config.yaml
activation: "tanh_gelu"
norm: "layernorm"
attn_scale: 0.177
init_std_up: 0.0537
decay_shape: "linear"
doc_mask: true
Each number is 128 + 24 x the weight over the matrix's rms, rounded and kept within 0 to 255. Layers, rows and columns count from 0.

# layer 2 attention query, 64x64, rms 0.0858, rows 0-24, columns 0-63
[[156 123 157 126 113 127 136 146 135 150 119 122 123 120 118 149 130 118 123 130 124 131 134 108 131 142 132 118 133 126 159 114  99 142 143 108 125 126 155 125 129 135 138 124 149 118 137 109 127 126 106 143 165  97 134 125 120  93 123 103 103 126 130 119]
 [137 156 122 114 159 136 134 143 149 120 131 128 129 155 119 130 111  99 145 125 138 122 124 117 124  86 125 132 128 121 147 123 131  99 143 137 103 125 137 111 124 107 137 130 133 137 165 133 111 123 138 123 133 152 136 145 134 107 127 142 132 116 127 127]
 [134 150 133  99 165 120 109 169 151 175  84 161 123 114 139 133  84  94 148 125 113 135 152 130 118 184 112 119 107 113 140 141 141 151 100 122  96 148 132 128 140 122 126 151 135  87 136 115  97 132 101 125 117 118 148 111 114  82 156 127 119 130 131 130]
 [ 49 123 130 156 139 120 120 174 131  95 146 115 121 108 116 120 131 171 121 142 102 144 146 147  88  91 138 136 139 132  83 137 112 124 112 139 144 143 116 140 140 156 175 149 117 144 123  88 150  88 165 147  98 142  97 119 161 147  91 153 116 127 108 144]
 [146 122 105 149 133 117 142 109 122 107 152 117 110 143 126 121 167 116 121 110 142 130  98 125 115 108 135 129 113 136 135 121 125  99 170 136 149 117 123 135 121 122 122 131 107 160 129 132 124 146 100 139 151 123 116 131 120 171 132 123 111 134 143 131]
 [143 152 134  99 119 139 124  97 133 144  95 170 140 136 159 137 138  72 142 153 131 139 110 100 133 144 102 137 107 111 145 132 131 131  94 122 135 117 124 133 113 147 116  85 115  59 161 159 129 111 104 103 115 142 131 143 114 121 167 136 139 155 146 118]
 [126 120 116  91 171 115 105 166 128 147 107 143 158  90 127 138  82 110 141 159  87 136 139 142  78 194 152 135 119  82 170 174 114 148 107  70  72 148 140 146 157 202 154 119 140  76 172 127 106 101 118 120 113 130 126 123 105 111 146 132  70 130 184 142]
 [184 140 112 123 108 134 117  91 144 163 122 155 115 158 154 120 122 111 141 143 153 118 130 102 133 134 114 110 119 126 157  80 129 123 145 122 128 127 120 120 101 131 116 116 151 111 130 175 132 144 102 134 151 125 147 111  98 107 157 123 111 107 187 128]
 [165 113 144 134 146 108 134 103 139 117 123 108 119 135 144 119 119 119 116 126 145 145 142 110 144 119 105 136 107 125 157 127 141 146 135 141 129 112 153 128 145  82 106 125 142 110 157 134 119 136 107 124 143 136 149 141  83 137 129 121 142 108 133 136]
 [150 142 116 126 138 142 151 126 146 126 139 119 132 101  97 120  94 124 137 133 136 126 135 109 126 159 137 126 125 125 142 105 119 140 103 115 120 146 137 108 142 123 124 121 120 113 149 161 106 136 114 118 109 121 150 152 135 143 124 136 110 127 141 132]
 [172 125 102  93 108 122 160 104 111 129 104 138 132 138 130 129 161  83 118 120 139  97 101 103 159 106 151 120 116 118 168 112 153 150 137 132 158  94 124  99 118 100  86 127 125 111 136 162 149 171 104 129 159 136 128 142 126 139 132 121 148 127 146 101]
 [105 100 100 134 122 114 135 133  82  79 140 125 123 133 115 110 140 167 118 136 149 143 153 160 115  77 138 107 131 169 119  85 139  99 129 137 124 116 118 125 118 128 137 153 134 178  89 113 159 125 175 154 140 171  97 156 161 153  96 148 144 135  91 150]
 [102 121 121 162 119 117 130 153  90 125 138  96 134 121 108 137 153 153 115 151 122 126 141 157 134  92 140 156 147 151  99 141 105 123 146 151 144  88 111 110 118 140 147 145 129 178 119 130 131 126 164 117 113 128 126 114 141 115 102 138 119 137  91 111]
 [124 110 111 141 135 128 157 109 112 140 118 114 125 130 126 117 137 105 112 136 142 117 124 135 125 103 125 125 135 150 109 135 106 119 134 152 132 112 137 140 128 154 128 137 121 129  94 141 131 101 134 178 122 132 151 143 122 123 110 129 152 161 144 122]
 [ 52 114 170 128 150 112 108 192 135 129 130 153 138 128 141 115  75 171 163 134 109 117 181 147 111 137  83 169 138 127  61 166 152 146 103 129  94 182 102 156 133 182 177 123 114 148 134  72 105  85 164 135 122 132 119 137 144 116  79 103 121 127 119 136]
 [205 118  85 123 112 142 185  31 146 103 165 105 124 161 119 126 192  68  98  82 157  97  81  93 187  59 203 113  91 160 185  59 103  89 205 183 179  76 113  80 122  30 103 141 122 157  73 183 163 195 108 107 179 145 112 133 131 124 159 163 179  97 113 107]
 [ 90 123 115 165 108 145 118 125 121 127 143 114 122 119 143 104 163 152  92 111 121 133 131 137 133 103 115 117 159 151  83 122 114 102 138 154 154 137  96 113 131 166 151 130 126 167 106  99 156 101 142 130 121 123 114 115 139 150 110 136 163 116  96 146]
 [ 98 143 150 122 138 128  89 174 164 150 106 145 132  90 118 127  99 155 150 133 112 148 138 132 110 163  95 150 135 113 111 149 134 173  98 120  86 155 155 137 130 141 164 116 107 111 125  76 117 104 121 142 125 134 119 145 114 103 138 115  79 134 139 134]
 [118 129 122 127 125 134 162 131 107  96 161 108 118 114 126  97 136 156 101 119 143 140 140 142 137 115 119 136 150 139 102 119 136 116 127 143 131 148 123 113 146 148 136 118  93 132 114 104 135  85 138 151 124 136 148 122 153 156 120 134 156 146 133 121]
 [ 94  87 129 139 105 134 155 137 123 119 117 118 125 122 115 135 121 113 153 154 163 128 137 146 120 114 146 125 162 151 117 138 139 111 143 116 138 130 148 113 140 116 144 152 112 156  83  92 125 122 157 116 127 139 112 150 131 157 105 139 153 119  82 122]
 [162 120 110  99 141 121 156 109 150 170 101 124 133 141 137 124  97  63 145 129 150 143 105 111 157 171 152 121 105 114 216 133 127 124 136  92 132 115 137 120 112 116  71  98 147  85 159 219  96 163  64 110 158  94 147 136 119 115 163 148 128  89 150 137]
 [185 160 120 113 142 132 139  45 132 159 112 103 102 125 105 159 132  85 139 125 157 101 116  97 145 142 148 130 122 118 198 116 162 152 155 102 148  81 141 132 139 112  80 123 138 126 126 173 129 159  87 118 165  98 160 119 100 106 159 152 157 112 132 122]
 [144 128 144 114 111 136 127  94 136 127  97 133 133 118 105 129 122  76 154 142 122 119 110 110 156 155 153 137 124 116 156 108 128 132 120 134 126 108 140 128 128  96 106 103 133 106 146 142 109 165  83 121 158 127 140 137 124 112 179 139 121 131 155 113]
 [133 146 129 112 110 137 150  85 161 151 104 141 123 143 138 145 118  94 136 110 131 128  98 109 152 152 109  97  99  95 165 133 132 125 141 125 160  72 145 120 118 120 113 131 147 108 166 174  79 153  97 129 135  99 141 128 105 102 168 105 123 117 179 125]
 [118 157 123 135 112 119 102 133 123 126 160 151 113 146 137 114 121 157 132 143 111 116 161 115 136 133 114 140 134 136 102 114 140 119 115 118 123 136 115 126 115 125 136 135 120 128 131 152 137  87 127 134 108 116 125 140 107 124 122 126 108 127 111 138]]
# layer 2 attention key, 64x64, rms 0.0701, rows 0-23, columns 0-63
[[109 149 144 132 109 121 126 135 143 137 124 122 143 117 121 127 108 121 139 132 128 139 121 113 111 114 104 110 130 129 113 185 120 133 108 135 157 142 102 136 108 153 122 129 113 108 168 116 133  99 156 130 111 125 129 135 170 134 133 127 121 133 127 148]
 [121 135 127 121 119 116 128  82 116 130 104 153 102 129 136 161  90 145 114 143 109 135 146 142 111 140 126 131 149 146 109 138 122 117 119 112 142 147 147 141 124 130 141 120 128 125 124 149 103 121 158 115 124 125 156 144 131 122 146 154 138 112 137 114]
 [103 163 140 140  99 140  94 142 152 105 144 153 109 153 111 132 111 173 125 160  97 144 139 150  89 125 150 108 145 150  81 145 135 134 111 131 143 144 124 153  96 154 139 107 139 140 125 126 128 133 143 115 131 119 132 108 153 121 138 130  80 157 131 103]
 [153 133 105 121 134 140 159 104 102 125 132 162 106 138 131 127 144 122 107 123 154 116 114 102 171 100 142 118 123 166 117  76 122 104 149 140 150 106 122 101 128 117 101 119 106 161 131 130 146 109 132 151 131 149 112 120 121 145 112 132 152 126 122 131]
 [144 138 122 116 103 104 145 126 137 140  92 125 130 149 143 126 107 129 161 144 114 114 111 140 152 153 142 141 102 112 143 137 117 135 114 130 107 134 138 105 131 108 134 134 115  82 125 142 119 125 113 138 125 113 129 131 115 126 138 148 134 116 126 155]
 [132 120 165 134  99 129 107 150 142 136 120  99 136 119 133 135  78 146 154 169 115 117 138 149 108 159 136 149 132 104 142 105 133 166 127 138 147 142 143 142 149 142 125 131 122 111 139 126 151 111 134 102 122 118 141 113 147  84 149 139 127 134 133 120]
 [112 136 148 132 126 102 117 200 127 110 105 165 124 126 119  98  84 128 166 147 151 160 148 118 101 144 111 122 156 146  69  88 176 156 106 153 126 147 133 157  91 120 143 126  90 126 112 123 134  95 182 134 112 138 138 135 148 121  99 116 141 136 127 100]
 [ 89 131 127 135 138 115 119 131 111 145 105 108 138  90 131 145  80 128 152 156 126 132 152 135  92 183 128 144 126 117 126 166  97 158 105 113 106 149 102 145 165 143 135 108 153  97 140 104 128 120 144 109 121 103 147 139 111 115 156 138 112 127 145 113]
 [126  86 136 114 134 131 134 140 105 144 130 131 134 123 141 139 142 130 119 115 126 120 142 154 133 129 147 118 136 138  98 184 126 127 100  93 101 128 146 134 124 137 109 164 106 107 170 125 120 136 120 135 135 115 116 106 127 102 141 112 105 151 149 115]
 [100 143 135 116 127 111 113 115 145 145 112 135 112 145 119 136 125 119 155 131 148 152 119 150 109 123 104 132 137 128 137 138 131 114  86 118 128 144 131 121 133 124 148 112 121 131 110 143 113 138 153 121 102 125 141 140 114 142 132 113 144 105 145 120]
 [135 132 123 127 143 128 105 108 160 159 121 112 129 120 121 128 106 102 130 115 120 120 101 153 137 153 126 120  91 102 121 126 113 145 137 120 115 145 111 139 164 137 139 110 144  85 154 154 115 114 118  96 146 105 154 136  95 108 170 137 116 119 177 139]
 [129 115 116 135 134 165 137  90 108 129 119 133 102 136 130 124 157 100  98 110 168 118 109 113 146 146 129 140 137 162 131 100 108 128 147 139 140 128 119 135 155 119  99 104 146 120 110 118 144 157 113 118 148 129 117 133 107 126 139 165 176 113  95 153]
 [170 121  85 132 152 108 123  87 123 147 125 138 110 114 160 108 153 140 103 101 164 148 131 119 145  95 120 116 130 115 140 107 137 104 182 136 147  95 108 135 112  99 120 140 129 167 124 113 146 129 117 135 174 133 147 100 112 126 107 153 141 102 126 153]
 [163 154 106 110 140 123 115 116 119  92 111 143 116 136 139 127 158 147 150 157 112 101 152 142 106 150 144 131 112 147 134 151 131 144 145 102 148 129 117 146 164 115 148 115 114 113 142 118 162 124 125 102 123 121 119 115 136 128 166 132 124 124 121 139]
 [128 100  89 128 114 139 141 165 122 107 146 142 114 142 108 131 132 137  93 125 119 147 131 166 109  92 161 122 140 188 113 121  93 102 153 147 153 139 143 101  77 101 118 112 118 164  97 155 139 102 136 130 127 141 112 153 181 131 103 142  92 156  81 138]
 [132 140 130 124 135 182 123  87 124 162  98 167 141 118 167 146 123  80 122  83  92  96 127  92 193 171 145 141  64  75 162 160 147 137 145 109 147  95  90 153 144 162  87 122 148  85 170 150 114 155  64  94 131 117 150  89  57 109 177 130 136  99 146 128]
 [145 149  95 158 138 129 158  92 112 108 149 122 133 136 113 111 176 121 104 134 124 134 115 123 161  77 155 119 110 119 171 106 140 103 170 135 125 101 104  93 105 135 112 125 134 154 133 133 144 141 103 134 124 159 112 144 133 155 138 151 123 121 116 154]
 [106 149 152 127 138 113 158 172 128 123 134 106 115 131  92 142 111 152 105 122 124 125 145 141  84 110 132 113 160 148  94 128 146 100 137 144 136 131 152 132 129 131 151 144 119 144 123 119 117 130 152 111 156 106 105 110 199 126  92 142 126 139 115 145]
 [155 121 136 133 125 132 143 124 133 133 101  97 127 147 127 116 146  83 127 150 156 117 107 140 143 114 159 147 119 140 159 143 109 112 138 120 127 114 116 121 122 110 143 148 143 147 105 136 137 158 148  99 136 143 121 121 118 146 126 126 123 123 133 142]
 [164 136 102 108 141 150 125 113 119 116 141  97 117 113 138 119 184 145  97 104 120  96 107 127 146  83 149 145 134 165 128 119 135 118 142 148 134 132 146  84 132 139 127 114 142 114 138 121 135 161 116 151 119 160 130 108  91 133 117 138 128 125 143 131]
 [ 87 131 167 129 114 118 102 133 136 138 103 131 118 126 143 153  97 119 154 148 120 141 127 135  99 166  87 133 123 121 124 168 132 156  59  99 132 189 115 164 127 140 138 107 122  96 159 128 110 144 131 152  83 174 148 113 109 109 114  91 105 125 144 118]
 [124 132 127 115 106 161  79 109 158 177  98 137 173  87 122 136 131 131 168 160 107  98 137 138 129 170  97 149 115 113 116 203 127 153 130 117 123 134 120 153 141 138 114 122 141  97 163 130 123 122 125 129 113 132 141  91 109  89 151 117 122 131 147 129]
 [129 131 140 143 135 123  95 143 161 142 134 117 101 133 120 135 114 143 137 125 125 115 126 133 106 154 111 156 131 124 136 174 149 105 113 101 148 193 131 166 129 119 135 140 120 111 122 120 129 118 145 139 129 144 136 115 112 116 117  99 119 127 132 127]
 [117 157 139 109 169 117 101 122 121 148 127 148 131 116 110 140 113 147 167 158  71 140 131 128 107 153 144 127 152 101 121 167 137 152 122  95 112 147 148 145 137 117 130 122 134 109 132 116 125 145 148 126 145 128 136 110 149  95 153 128 129 119 161 122]]